Weights of a small GPT-style language model, trained from scratch on English Wikipedia.
Size: vocabulary 1213, 1.63M parameters.
Architecture: RMSNorm before each block, rotary positions, no biases in attention or MLP, untied embeddings, normalized queries and keys, local attention windows, value embeddings, hashed n-gram embeddings, learned residual scales, skips across layers, capped logits.
Each number is 128 + 24 x the weight over its row's rms, rounded and kept within 0 to 255. Layers, rows and columns count from 0. Numbers have three digits each. The size before them is the row's rms in percent of the matrix's.

# layer 6 MLP down (transposed), 256x64, rms 0.276, rows 131-237, columns 0-63
118:170147164137128140121095100114180128153171125109160153100147113114109098127116106159130083120112124130117098116148083081091133135123116098134092090138098121111122136143166112125112106124085118
090:135147108153084149126146134114131188149145116116091107113137135108139152135103104163157117132101121151121115155161140138114152165145120120120133147132103140121077130112123163099167100136184072
092:161110117104099113128123150116135093107077134082131165131105118176141150168117134139148114137134098155097138168140123153171129129136142131118127129120113114167144193124125098141119129164123077
100:120098116147135072130112143144130132104155093107159082146153129103162109093114187127118150122110110129129128143155120148149137112133110132109139093166115157147117110064133128116167114108153087
114:148123129114098144103128126130105127124108088156100108117138137126109128107111143109160109121152099112125109127130084116136084161099114112107144148166135071154186110122112159116109100124056119
096:148117160152117119167115102119172141132083077140112148122090165140115133122094109136128137140128111125119110099152120157100125125175135118126118143104122116128098132050121116103154182123141105
088:148128151151112117147128081112125143161129072163122160107095147141138123148181115114156137114142125109162133149124104152138090134143146100177137124158102098139099118106120106142151065132120152
101:132122071114155162100126139064121094114168113149146128150142135144140116096158140141118120140072128097097144166143138124164111160088122165103148148125089108125166104138115119121143137128125130
112:114129143091195157098127164140110171147159101124089103115139122103116091114138103128116113142092130102149132126123136157124140139147102137147162126137145157101140113152153194121147120129163095
124:121097143152151096181106163143137142173094132119116148146100103187123146142121145131136124140147140139155125152157160142124149168122153100151138124123115137155144107109135143081184166113107109
097:100135151142100124078127139156135158104136171164139138142103125143144126108143158158161162108156097109134137159138110201146144158097133168138102144128154147125103088137091133130134101134142126
120:162127086110146113129100124139179101120076117117120130141139126106130133133103118085127130110170152112165123102117156132082112127164153114117095140145135103107134079153106098165161142101157106
085:175130139172119179162130166135113115132087136156169095126133112139113138110143137143080147110130165123148106148113103112120086124116133093127128172136093139138166108104113144099167151127131106
096:146115091117146162105081108116098114153116117158090121146142125124142124110145088150125139108119153213139130111091144142170116141103111096090153135106101144140120145110087139102115116115124135
088:133094135122145126161106143114115128161109155147096129181124098091126107127127137096143103113156130125139144133132086052156142144119138153158090122131156174157162102121151146142126096135137098
096:108132118095095117161108082137126148131102121149128111089072133103144126109114091110133147124122079121140120133098114115120085099102139145167143192119081131125112154098139153141099118140143110
094:187169117138115149103116155116177147103126115106129112131141113149137114119119146097082119147146141149113141112114149140145130142123120122085100134082133155130161187092072111112109145113105142
108:156114149138128177126170097072166172114111145122128099145097149117134138118127121125107111136105147105116128113128100141081135112140134082126110140118130098134136125138086114126098107195155091
094:126101138110100146110096144140115118093086184143102100101143134155137107155137128161096129151132094120155170100145127118126136096135125148138138174071103101113146141130134172122124081117153131
091:143136135115134153180110133150113097103137174142152130110147164143119107129149147082120127132143130087117111161174142117102174154153129085066125110147114134139101127125117118126140136080089136
103:101132137135144074100130108148096166092077132091135117055120142136137159132140129157121150128122145124131100170141136110135119145156144142113134153135092106116133083117086106128139151157153103
103:112079097114105111170130145124143119156144137130146086158167114136085157138078116099121123168155155144104099150189150113163119127137133117125098116131112097126123135108099150152145114112159122
101:118120122150123109164074136119146071145115110141135123161140154094138148093106153109149134147131122112144117134138065117122134109157117147139151163144167106107168154096118080126139100112134089
096:074108101131160109129137083144121117128156179145108112131107174123123145101127081151127154143140105146139130142096123133134168113142107156143108151134136105175139148105138100105108068123157110
103:122144156106128135161111150116144087113139159113089115135134118097136146111103084120155123123152151134129156114082159165135146139124108134175127095155172152103152125126090102121185131099158113
114:150113103156106147105125114099097118107112127140140185137104125111150140121093110101100113115137145114109135137114123179166086097152185130133115140140142109161110086138154123166113105178146112
111:082115141089136124123129155092140136138081149130155120120119053138107091119074167114078116103149129113117113170107120139141137138159124118155110151143143137151163124091131135117116098123132134
092:148105145153112146137104115125141151127130115103148102148124145120104152082095147124108157131082083186131113158076110127126155107121108150152151108139142109130119116092114060112093119140112136
112:132131119137189169130148097168118140195116127148105122129152132120130106137178118152165163100152131149153111138124144113131139136141118143148118097136137141189120126099146130128118083101121172
126:160104185146124128142137122173138147111115129130115127067102174118121132125113154089110119153107161125133134138102085157090136140110127101119118161159111121155163119079135156156129122153152149
096:131155138122150152181127144143164153167127119109161160149139143123117155122126130120175124132141132129135151153136080138166098104105110111177119097162100077130128138096117148113119169134081122
086:108104131125092146095111165126127135149152113139133147121121102101129114120144139148114147116133123171124120137152098093107135159083182100092125147165152154105131122180106063146117110118089127
118:138163106138126100101108133149142159147132143138194129135140163161129101122053111102093109139146128137110125131163120166107116123113112135151152110102147107134117107163088150131137157174112130
091:136125105117113156190135097156146151138136178150133113090099150129128142111150146113136109099110144149143146139129160132123113128167123162148144116149132127126135165110130099178061085099151117
084:103140144125147167128129158087101147105146144172072108128160117130127132101129098112163129099127171078125120116138127133110116145107122170134102094142118135157135137155162104098138096171160110
091:133156145125140135157112116127163172119122096119165128127159120207144101122146130133120108116149079147165137096142105126126117126182151127084127132109142113110109099146145093161142099131120158
092:158120155122096151100073109100140119167118119123135121126149129131113125130097117135061092142138106088160088103172151132094125111148131109111095157121136141149123188131141148127153144126117108
095:073130110146108155139156109101160104168103158160133106151096109120103156106107121113099171138175154121125133158098165123147085101136113096099098163120133133130142103114139128120133141109147099
115:164132183132125134172138090085164135108082148121064144157084154167127145112126123108092146096102118134085140114127115157124148139124153125123147143105144125138122137116112140155149112100138109
091:125084154133110137103176102134136162104103081171157102135110118125116121137102132138126112114137109095120132130123158135056094158078117099115149109131161111137155110138148091146127119114134095
142:148121149120118098108121157149174110085143147125082122090145140128120127176095173144105189130152154136126108147158134137130120133124142146141140124149156115132170104110119152093149112069121116
100:139141103152137092145105097157106100128132102148071099144100092106115099127126142111169139174113114099120099163136156138129156111127128150103125099103142115161168160136144151084130144152100148
086:116140161093147103152138134112174092132109095160189085158121102090102152134110098115113122113119108106107150094143158144139125122149104157112156140096166119155116137090121129124133170122122128
094:151149154160103151160139121096162140163141146136101138131113163115114111126091166138053110134157131133141109143134165125128089123139155170155117148135111116125118094087126091151155137093131116
107:153116105143140119113134148164139142129098149137089127111150118167117146125123144137178161148106150101145101137135145158135125105101103100137130137116102139176106083122108166090077141164135078
097:112133134145140118132090143112111106100130129118118120172134079115128101156123129086145103159121154109097149176130154145142145124167093091101144161107142100128148168064138132104159142104131141
106:120125097141135155137109131117165087130124120120090114141105168138114145127075106086077106105113157138141136118146100096158139179126156119106118137098162110110173136132135170114163103111122125
117:152109120143148169111148120128156183113116143075092084130132137128131129142104096090110151168117201092121144092120095146113102121152122097116132124150144113155114119117134153124119140102109114
103:091111130131170151142135135144181117105149164117128092150119138153126155138092074116147148118170136115125104123180120150138125128120147116128143119161142136109124143090085122069115111137166101
087:113103115080118115125071108122139125096165130120144096164129135164141124102176141095169155154118134127115093169142145160123140111132087144086124094119104085115132148123139151128108155144137112
086:119129142109153122186108103109081140090141133129108081109101139120126126105166126150125184126135132151103160091099115126120124144117145101114156125119140093175129163130085113136100169143106127
100:091139103120120116121120146122169110100120157109172137134137139137103119110110111107092143130138122138150180111149113097126174133125178119204144114114134149142068155136130096146142117148108124
092:080167146113132092096145125110112116089139150146110138123180129133179145118179085144142135104131141108147160139157128097152119149143126168137124125123138093137144149141164085110151148154112153
112:128158122127100117110137152147167128152123128123139131109110124167118106149099147120105094199089136119096079086155157135148118143153113118126123152175121113120120084100098144126135152169109117
098:155122108141149106149144166102142162142146175093128126133101120132107158164128101133156131122108133124142117130078170146135155124082167082174136121155150119153169147106111106114107095120139108
107:128123107121125184131095134097145158121157135168137118161168148122129156104141097088116131145138078168137132127124067114135140125147128123127102137149101135100139162136105123123132187082147118
093:161141151147145088140144107127135142128095156124134089124124090118134134100118113108099158146141099140145138111169132173165127135105139150126101123118095155102149124169144062092110127185136137
084:125133106127094134146129173178175137149142106108175115175133131118108111097123127119123084096115138102123074164159129125112132119105094125147120116113149118126077126109141081135160097126123114
108:131145154147100134133144177129123126162122170145108148141078139168077143133080140088124111127123163153138148127117117161106089142159123112068129130120115124127111121092124109117138155151145168
091:151156102115097143115097149128156157100099098136149146090139099116150140129136103116113057159115160106144080153110130125122128164124120163125105147105075130115118155128167165128126123143134108
088:127148116102103150182149085130084172147119145127118110127096119098161145106126113169148125115091084139163098133148151146110142107104120120148118156113131132143106154086113149117100094085133116
089:140169133111095140159118097135148196105124126140130143184122118135113110122133143140133146124107109115136130140129134103152150137115147139125168130121109146132130108138097061072111125088076160
094:129118131155126129110143098073109104150143130119117133112121146154093132114085146144140106137139099145135070085142173146116117157146123121125082168133138135071094118110135136152185141120137123
106:114141117103105115092080085116166094179115151120126109101097101151128123112056141128100132175131120141130145099117104134130135171135131132109105090128152110091136085120129140106133126126114135
104:198175094114119146119147156110149128122101155102101130131110079122104112153113119120156119138093119124123169108124098136128125175151150131142135098125113129122153112072120109087164140147147115
092:146102161141150108154104123111136125135118102154181117171181099133118091151147137133128122148105129133126129127114105118185083133143132134102145138139103095115144111102122065101174144114118105
093:159112157157103149091082125132117107091167102127092151113096121130167141117108138121092123128138143111107117098125120183116123144051118137127136131153123100146125142154122113112116162128085110
096:115119163107146138100168118158129089137149136120135098139186135114153134153127133114132159105145151121119145112174156153115094190090155123089122116129122117125125105062137113115145162130119117
098:108158113123101103075086120120131115085122136132144154178124128105133112134141140136106117128154104132104128116139105120158129135067107127135135103123122161121090173188110119128105127181107099
088:148128146155129106154102139093122115081092114143104102123130149120100131106097115112169166122128127114131116103174089182119140133176118132122116170173134118104160140098154135138136093164130118
088:098140147100128118143092116133134118127141111161094098129131141110110098132165135139142125163090145120158125119131160081171111128115145100115150097138121161134130180142150086129112087061110112
087:132130115154135141165084074116147131160143154141133152133126101127123103142131138097169103184135133126103116156107106120152153106135097139102115108135103103167189128095151099159092129120140127
087:086131080121133136117150105138104161125153137171123152168134099113126103114160115082129162149129138141126099143102147113160119106125097129156162082117077138127119143132165138106107106088099152
132:126136126076151079109112160150182123136117119126125152138116159144173136126083113108100105150125101158141098134139125093149141115174131120102102085142121135109106161149132145167123114137169105
104:112149080130099125113099098130091126120111141113116062130091142075136144134109124165135167143140121141117145110147134111146137109157127194125146144149102108123091135128145136174101166139127124
089:134131107131147141147124078092125128148138139160148129105129121118149089125170139154100159112139115152138135117139210138164172146113102123094137142168129141108098121109155093165164127139120120
116:154161110112128108146103113151118132144131161135125089168143105117116118096126085127108131109089142142108082138130115107146116101139127134108154123126119080076077139149156178108147133165140167
109:137123153097134118088132175154089119140082171162123147117106100151115185122098133128133108127170120152128132116113131153167094152110120084123158091139099137157122148153133106121121121155126095
088:118141127116114139135147064145101115121150164091113122101095136105121117110096119105128167101151140140134106136175082121151153188139142122115134124102163163142168146150133130134098134128122080
110:116153157164101143147095122106147122136098157098126122166122141092118083128113142138140144154188124110098121125093089150105159139100134157133108158104114117122135121126115093095141106139078167
091:135131087167112140106147097143109128165141138128091144123117109161160121161145143086109098142067134117136160149115132093148152088110129128101142160131110080124133135120125113125091120070107115
078:142148142132094125145104160126117170112133133119093115107131138119106059153093127154098130153144161136070136135161116112136115114097133115170150170141119140119118127115107175122128096159169147
092:110118076166135147160145110123128126123100122124146065112158127145132145127108156131153153094159147127110096147117120125164094113144140177156110141130109131139089150146138121124104105109086068
109:151097092117117149135148135112161118161125105128173112124135130121109114104109178136159124141131120067139138160163103118130155103127153130136110138185093165084108137109168130155159126133156139
091:091146127137127123216120141151140141132135128144157120121131121164128115106147100117162113199129137108145126167135130137159128096096108140165119110129123170153089142112116162129169131135113127
116:129129155116088140127140118111151128124139142101096139115120174098097152126070140142119125126118130114053135154126123128178133102131131109086075109102144129132173123111173131139153152145116112
098:093153165098100126159096111128120117121133155127147092120144113140129134114162153152129123112132121146086116124141119096178123121082150107168147118100107118135096156119120164147088099088114074
110:128108148144123131153158105158114124121117084153142164095152162186148126141114119074129117124154123154158124108144120133105148109148131121117128117096144081147113113099153133181152070106122131
101:161099153171087141134111129150135145134075102099153124141107151152128104107118079152102105132107119130116172141132147106168082140113120110149119125135106134125104131093113135168168081138127152
093:147157116126090145137110124116138133141093102119102125175146124125171143095103095131151130098156092131147121144155133114113106185098169100158123154105135112145107115169129108076133142134121170
098:118136156155134116157146120107145104107151106091123142124105097100163097150113079137130134107139096144102156131115126097113148160171072113086100130147150112165147123116122135109127143174086114
087:122149129119130123141156115089149111126128159136098112143161110123145161130104117172120077117137144148066124102143095156121152114112121109163163108175115091161102150088154136085132119119140119
111:143145102135102144145127126152145117135065166169161089151140156149111071095135115140133129128153134142140094115114082135139133148120095136134160138120125127111185136119114167108137092117088142
137:108112124117151164131158142122118141186127136138117097133139109169105158175087167096101098152178128147103111105141109142168073112125132121104125113137143152136139120158140122106105134144097097
093:100129123124120172141102114118150139153103141191121120122125148118141088123083143121166136116105109116133148127131171116164154128125114121132148123116105199160095163100110130171118085141138133
077:118166136117157128071130149099101122151195171125133085165140118176142126102166156132140127109127114142142120125115135119165139130143116120113154115147088116172125137100129090170124124150128138
084:148143165130138151192128167121168111121077137087139134095120064147157139114165122139145149152116141183120141131132150131130157163106127129132137140123156100124121147132117100148136123146088112
107:147133140112118063178128126113083163148148168144121092122127176136091101140114146148104159162142139140123108174150154109128109111110127147129134140135095167131113128132096101140102091141146114
104:109153078087094119156126097120116126145147131163152142125124117116117128108139130125110120145154112132110121102136123130156130153157098084191129116095132129145151207152161133107144140121084116
116:156145124132128090111107155138127180153117123097116149156116139149123146158059128091152131092144150128146153119132116137123124110132132109133136123152136104143124099139032141108157123135123097
154:144078153141089159105074104150125133097149062146121144112150121103136115105120097157101103147104140121165128134151120143161157131107090112142124117129127110115118151131135151131144136097187110
104:136174132122127138202125097158139181116119115113117161117153135100164119081093097124154131132160146138108121152125161148154111133122145131153099074148136140122093111113149115135127154126106104
102:099165158129136137135115175111130122129127172078114135148092154130137151143120138160096138103124127154097080112142129156110094146168110136136150108082161136150126123079161140100156150126149138
090:125084106162078164141096102122152145133125132130139149080115142143150135151103155157137164094108147155130088132132105078146120127131132123122143136131107081135134146122078128140122135177134174
099:109093077104154131146081126168152121116145150110176135096144140142130151098123150141162166133127126154109102143143111106108148138133135132149106175138165083115109121145100101136080135155133103
101:137139158162136156143061148105134104147138114146121103172126166090122131132125171129132135151154104105131125106119153092167152146137145142057102114132095142130133114095105135140108124111094141
099:093126128120109125158106112153135143116116112129146086153154134153122123112167163134123162126137138129140139092130136164104193118135123131104127082091122122109116136110111052106139163140099084
# layer 6 MLP up, 256x64, rms 0.279, rows 132-238, columns 0-63
097:133092129114140085131109113138091103126112084126170155127131132137100125121125130144130141079119166096118156086099105112161140111106125180107136061134141118152154121105135092120127114142102162
095:177137106106118123105122171134150096115092136097101134110152141150129159160108127147197114136172090164099165146115165113136134123143106117129145101129166110144104153115127127132112098108128097
101:129148127145125112089115166131080151140080139107125167111156129123076126106108116137165123137147138145150152153146125135142176130138093119159092095106114146124114118092151164116155090125144171
107:151103144120149134104190111117151126098138130163122122127166132123071124145104095135152142130171112128100126142112122093106137126126126139079133118161171155133117080160120130125173098087115133
101:165147149140074101128122126126106095176107111165131166100125102100137125119101082131101140136139093145127139095111158138112173144173092149103130121124142120096082113125120115089140119116117119
089:138090157178098086137156090129150128105079131113138133144146177080161133111128113136161125086160141153151139136078133123131122141159099141128165109152137147113094118126121136099147135107114129
105:192138108155134117097140100151125088100119104133129147133146121122132113116130124149148112082172103130122138100129122137092121158161092158136173089139094171085120152149132153131134139086136134
107:123128121080126149098154183168068140162150140148142157144158160127136121124143095109174130123121127090131140129120148124107121111090101140108151085114153168101124090111124142128121127099151143
113:156133102123146089131144161162122114137119149103172124111120093119091140137115135160125135126157139154145141165111170143129127145116103127110127077196153166188120105131125158126162118118134121
104:112113104121077111106127130148145107125127133121166141163106157111131136140122127136166155103133121134108150137099137142131126157111090187114104118127187180154128078107109116106134088109133170
105:151150114137098117120134187124135123085126099163159108164144141120134110136064125125144125128160120135131110177160169109131105174123113132134077137144129133109130121185100140135149142129159127
096:091141110158096137116143152154109132152099145112146121133123115157105129169134094140174097152188128105128130105116117116121161140152109117160134086151075136128123132151131126115134127137124204
099:141151149127077139132126153177080113119165143124117132103113120105112166134098127132139122088160103087076170083086146105117143100106144120137107146106145102109120108143123140129119168122129117
095:115139111139143159144137163107113116152141149126146169143126092125120146112124109127120111131132111127140196149089206120122090133117137132153123089132090141124108134173127152139124132064139112
102:119131119100131117093122123122111102157137127121182137106129165114131182123119100118137049145132112135144136112103157143120111122146106133122134124165121151138116081153119202139170117132123106
101:138143139095118124105127137114070114116092114139134094103159110119086169142132095135134125112147144118143137158118134101132182186117133126129126124155149079122161162105148171151117085122147133
107:130146110097097086128166138125094129136129101178136111130131110131132147159091109148128099171133099060131157098114115132103145176105118114116115120113178138141146118127120120143144135142183147
094:157161131117139088150121156163112095113125111113182127115110170153115133122137128143130109104153137151122099155085181114104120157157152117081139156102138156121150095139131160157149098103137128
093:112135136140113082116127121110133151145130095107111121151109068117131129091120097144148126137137136162135157086101115139175092104092118167163123146114109135142198090129160109108123131150132136
104:132135138134149086134122091145075116103130100124137117077181141166111155160115110149125151118139164088123118116127132088140107159154108155112132116128098096135076101123148095123149128094143127
104:104103154110158082127126133147144134154128126108147123142190119088138110142110090147128077059113134129124131110130146083130138106110073162090145112148109130108130132106098117109124113140141132
099:117094112158098090122116151115112103137142126161166098159175143118086133133108107132159104086135106122115122121152158132135156125125127115143126117151126118082115145133099165103162145094194111
098:103168170126145095141135109180135116154102127150138182145131094134122144189092118145127124116132117138167119137121171138121106104129156148109080151123126116155118116123139187137151136125156148
100:121192131100130119124113172119156123115124110112142125137137172095076194148094113116125145120140158128161140133093185118119114110135137114136119107176137106111113078129132142125129139102127124
103:118122111151127129135148151154148104118078120157104144114128131121091141126103139112156140062141144131155148151051140146128115126103143122100138100153140135177118110156161108153123098153167122
101:119130109133104122107138165126143127139109133137174147112114085126114121210086122107121132113147124095149158149096138134130128112122124108163107108102134135162131115102177099135145089140186125
101:149119158111106144105131113105123101153134099123118125118138187129081142102106145172126125126118103143122123110101139128151185124141133143128135113128147086113053068116140091137128132106124156
110:142138117127095146088122134087147133111110113137160148123148129131146130166119090141173123159153132108161132065120137082102161100095110127132136120132097121056138124179125120122120147126122134
116:127134158120128096082127136165128120132126144106146132090129140110130113157116109104114079138132173100149169117100139150124135166162125156115144130150118082109083111130147165109157114131143193
093:097184132117120118103170152075136094120122106134141182141159152113143147117099145155100131117121132157109136104104168153128122118104120143122099116159161138153137116118128135159107140157192134
095:128158130079070135132147160124111123094136121120127129090146126145123171134139111106122088117133152123135141137157189122132097096163120131149139091106147120128122157124206136150142125105155127
102:113105152118139085064221158165149135125153108131141160115119110094140096150090125134122135126152126156124126129093113142133100100133088129146124111132135113123106145148160133132122129153151130
089:144125118151150103085169112077101099094148107141127120106108109135138094160085118146133108162125168106136141126140125120061100132100115097121131137131130125112152089156119105136142157176145141
092:137138119158158128102145110110144120169102149102172147096144127093113160102109124115159053079124104152101138113101140150141118161143118158132098140152150133093113149123137108160146107122109137
098:132102144141125167103116159141139086107103137179130125143140136117162114124103076094142083150130110120126196123094146137124139134155135154099111149119152133165158126124102091116173125128152123
091:167164144102123111091103105131159118162118088124117097124145127104096117143101113130118112125156118092132128131131166111098145109171104125132093148155145160083089163129123189148147140106135113
099:129139086126161092126138143151137089088112110130109102098148190141156108122112121133144132132137091108141122087099111103121168119119131171142140079179137143126139101127174146141114130140124162
108:162124113133130116129178100108120112117106105167116136143141183145110126133116085123143149144153100098105186105126148136109151096098093138119065127097117140092133116138157130161127132093123137
094:078122112148125120079141116154121149122140112135153172110097155125162136159068109111145119118115147123133160123137163062119106160111134112147105108127116113128148101153115133116145105123185152
124:139138136129124135060130148128103093097151113153115119122177159117060120131106140152155140137162163149132124131121156134126127150136143120144092104155169111115125090129119146126168078095125113
096:132128112150151120109133101143119119163102113162125140107116139107123082160094131077149142139149142094124111175144128109085141147131142138095097081138120147078108148169169121128158130100159131
088:141106062138113149120136101088119131103129112142156154100123112130089162142125132122110147148164149126158148112124148076086137115151118128133118114127098160134085109152100119131130073101122176
100:129118096126099114110144137099112098103130114130129138135132130149102183117106129127142130133121136104154198092120122133121177123172076117128122130151082158129148099144106150091090161160133138
107:160145122143129097111138136165119147166134102167116126113210116139119162119102121131161150114135125107136135165112145122146160143115100094134170132126172127164090075161117140122129127142125120
096:143162087139103124079094132135138110160124112124137132130122123119146130107081127103130134147150141139068192123070150129123160115097126117124140127119099080174121125174125144123146121142129132
099:111136118113098133129163161125162138130113119127113141165131114142125146101075102122102143046175134133150131094123150088119109158157098111126135129115122151123178106134147158096118109099140130
105:145113151136144133108159103156160122116114120096135113151143111138101136144067120103119172146154127086113162082109148112104126172141130125101124108123156103137074116132139196152129129139113132
100:101122165125172118140179155135131126129105145117153120166132119099087104141105085143136129102139136129135148104152130127106075146111038123112135123138167144164117148148132129106132122147141142
101:156152083114140086129159138183078103132147125131139149103163121118100130114136142131141134148141125136142143073098121140142132133144119141108122078107098163097142088143099111144169084128150127
091:090118114087090133108128136146121093155150103114144096117126106138124136140129151118143109087189186099107146136123119126117141106130093103153125121081176130071119116130144136127155148100111125
101:123104167122144109140159155174134108115140129117122108136142134083091153138135141150112114132126146073155165108139113105113147147130076159134145110083160152137092130199144135125126141103126140
098:151143142143131136122159113126161117152121117108153187102145137128113152116127145116122141117136108119140121148135117105134098151173125147131113078133165180115142131168149155137165103133200175
111:118101134145109136128142171191138123131144126137154133154173105060121137176108132119127128149113167113107146132099139137120115125126073165120141119142162161108146139157136128155137165110159110
098:145148158126142133139133137088112138135142148115147146115139118102075132151089118158124149098118179152145127143106159130126137145109140100092110107201175144128115159141153124118106125116143186
111:152174100135149126139126141147123097107151127161179117101134127064121149141129138105118105112189134154117160124122148087167112098137127132109101134174136121128138137130139129119171174114159135
098:104156134137116180124141106137132123112108156126132125131158145133101103146111146141198140156150139117169149112130137112128124151123170110110120068129125180109118137127139113155097133134113200
084:091152110093105120086136112120074110094164138129141154103144124152139155112152114155140118142119138132117153072095160102159109123131125104087107089148110126125135132126121181122080158129129111
101:108116147154136117092144180163112097154127148130122204127144141114140177137114146138161096106127124158127142158149174126141113118111095111134140108173101134120130118111176134129143131126133171
094:145136089144127089111136100153110104128137081121140115101110178167151164115097125186144088121122140132129134102096135140150171149118107126107123079137173122111139090134128122150109136136161115
089:126115118113141079106134148132112086115158111110148125147141155116148128143130151114112079131114157066071130151140135119141104143154125139108129083106158114140156099136176115083159146123142158
094:153143137123101140123144137114143132099097126119125110153127109129072099130109124161180111134132080141106145104111126125160173077108133117139116142148123109101100094135198124120127177122125160
092:123155128108109124129110154184135149140108107146115114136127113095171143126133100123120169107118156124114158155103089097119128081124117120111165092123131150181174140122125110086073117146127140
106:114129161115083116115130123172151123150098158130148142134180076108109121137093123109145156143125115132138143144116119125100129175153098168120154113116159174092138163133108119090122152090138144
099:149107167120098097153127143127123113142124135104129150119198079147171158102117125165135138106117092117167153145133165092135145135133128143113147133110141185107113144125138171134135092126155140
102:124132145130136141107150090145119127161095109130134105129135171137091148127128130178190068126110145141090127126121160117145122127167146133087174111099137140103146091110114132120097134118102164
099:123160159095104128126149150141118125116157142204150131123144118125074119123124129142154103118167116112124146116153142110129118119171054116140163107139153123095099162121128127154129112101100141
097:140145131112136119096148121105114135111172117166112100121121103101138148132117111171153127098111091146126133093111175133139116176125136121070134107134156085116108078114146148127179160121108144
105:156098103109095126112112134145132093136153147177155172138128180129155141128132129178162130092186112088132136142090145113117130135099157107116117076115134163131092126119121129126133141121114144
095:146144137159156102162142184152137110118107141137149118156166152146129142115101140113144167078122128105118139149104113154109102110129059125079160134173117127140134133154168135131112106127132113
096:128137142133092117110137149101149077138147119098103078120164125127084112159122126152167122145121105116114143153104172107143139114122169158132171099154098130086132122155131136110112170084122124
096:156082104144101125094132083134135107170130159124119107120130136134141151119109116096177131103155089158131149138099149112135136117148103135096169134113104139117101140145145172136098126065157104
087:131125128137188116115175167115132107138111106116111137066122154129096138180088126148131075126124164130110115100121131118107157146115166135124110151134180121099142128149095127110135141158116136
109:168083158096136079101175136134141123157102144137148124136131129138123110130098123131120090077132130138143179139143133125106154159113124142131091094126132143105138145157140121131127103091192094
104:145177104167123129087112101149054075102110117081142106120134125081121131155106114127144162119164104114111147132137125138150119108161113116095151107149118105111109119133111121137160149126133146
094:125174105125109141072155099160150106136090123116152142122150153087112122098118123155177165140095141149123133128154124088141167118120112136155169122139103145166137116118145148117112140165171129
113:125134127088112135126122131154102114165102101119148085132139141104079128127093070128142093091115151121161112152124142107161140097119106121096138076110124093145132143116131112112140103146152184
098:135129135135111079108131143145083105140098169133121135100134141102121195116114111136149088099152141154160177132130159141155076114093108133100160114140120126130089150106130154137148123122146108
090:130151129127125135124171111132099127113114141107128144084119150090115134128090089133139158096133170112093108155135156099109064164146118116093184137128155165145138106157139111147150144130150124
105:153154146138151121146101108128093081137130125136167142138145136102124112124115129163145142149142137128126119123064116080133158115126095103101134141152144126124127068127210164122130115138120152
096:149117094139134114143177133107097131157126111120106142125135124127110149165110149155138136078133156136126135110129183118108159145146145164067112177121157117095095139169096142140128153132109158
077:090152075144095096131120140088128158108139099108123126102190103089168127158091138126128097126119141105098136146091148089148121122105114130141095107126131169140113133133136158115159138125124159
093:105134119132141122110159136143102128136150124085119113105136151156092125138079134137164086128169170096139124104140123120158073170174156139124100118127124130079101146130110118120146098094132102
100:143108110122128140156130134099132141166123095175143113097144119144130140113079171151143125137144112073130169094136146131127113122154133134125109124161111122075115130133141142104186112101188140
097:114122099099104110131118126149135116135101114101146099137160127150140145110141119163143122081140089135166200139077134065089112129107113124113151122140109085110133135130147156112108153141117147
106:115157124143115144099135131157155124162157144145126168123138153146091142145083099144120164120153123083121159137110104106159146100137130119054088116147160154142140098145144124147153096107132128
098:127156123126141140099160185148135117144124108067147158102153167092114141173133146143143100139115183121112143127154131104118157116121114118091099141109148154100137132150122114132151090084137108
104:099115149158118133079161144113133113136137082127165118130127155127127140108103152120145137109145161150143135066074113123120107087165130126101142119126139146145161162116158178112143167100137141
106:195137140154106120136128139174149128124108113155133123113157145142081141110118090148140132136107161118104134164129114134138145105143104139106104106141148180128154116107126146159185127118165180
099:105142179113131118104157122145081107140104108112156146124172138107142178094113106169135154135120202115143127079143120132133148133124118096139100134154130131111094114163129122097155137140121127
101:099159094095144130121192117107133098132130113149136159108126132096108171138133127104159109141129196120143146112149120140118150105128116125086125129130146106157140104124166108093152092162169138
094:112180095104090142095160126115123105144132115134122184131139118136148136165125107114124144139173129117085097154054167114089122128151107116141133112135132148149151099128113127136122098099124153
105:163128129085129127133142152113137100129107117150172098121183144100118102116144124131151117107134156141124126172089088094164121073126107124124123149134122127084147079148144160102105109137144150
121:099149158107135133117172138153161134158127124154155123139132105123103123179095148098150098086177110158113144109117139087127121151122112117112113101115122148088114077151114161107110103155121097
092:184159104130114125125129149153114108106144106102157107153129149153139137113122097171129109133147106144123108096073142127147146122117135112144142112156117093123198067153121153158143143103129144
088:166090089138148156103156093137130103141123127106116115131152122105135129124125130127174120111164160153135124142126122127118149132179113177072154109153157154131099177132159146117144099155139161
090:150133176106136111155126196124129080131118136087121149096185100130142145132145111147135103104175124131126126131139166118112124151127092111111128080138122153074131136121153142133153112128112103
105:109100148133130112120150104082133110113071130109105121092112160088128121133126065139151097143139122124126179095127158076113147153113117139129111129123104134089136096137132097095106121117124090
106:115137092118094109117134161151112106127132134152157131157167167124116138197128118111107104096155114089171173113136129095118131137137143097128110126126111097104107124148145108094137149112188116
105:105146140115119087111138134143161099138124090102126131141127105115135157165076157133162150092163128107165122152112136143125130130101084109102100124155148112151110091183105145160153148127161114
119:115142110119120123116116141166111122167141107135162137134133173134149125115101069149144086135152154088143162119115143134127149109114122161130143073175128130090123110152136155125062136116155117
101:106153146122116139147148108091095141146145094146132141159153181138132133122111085156138148147147157130133140133081149114136103115132165138096100105116096150145062111142120171123176138129130150
104:128105101136173121133124133140123096100089064159129142109121124134109126115108112119138146148150126099117162138100131102135187103074130172119099103169134114131179106131125129142101113123135160
100:114133106115114125095124107147115132119126079186112102139174146123109126102092085145181095134144112122138116129132131128158137130083134124150122103153090150128164097172105165158122123122157152
102:116097083126190119113106129132105128136127133145159124096137098072099182138104105162161102164128097123147116153158139136138157124140107103118119149127157124110076111158128129118115125108159122
101:081139165160132157088104163121137116161141106110110116170127133079129125170124121151150126147138075113107178119122153096141116130141098174113130117115099147117131119135145116109124130071134115
105:123137138086072085132148126132120130149123117133135105116153120148148117130131124149122138105151173163163147079097200114133151104093098147094118092106131154123113098138135127130139167098135126
095:128128124106161146114142176128089131140171110123100101118100131141128114122111074127160123126132120099125149156099141116120142131130151143074163101149146158065115088126153121096126133102174140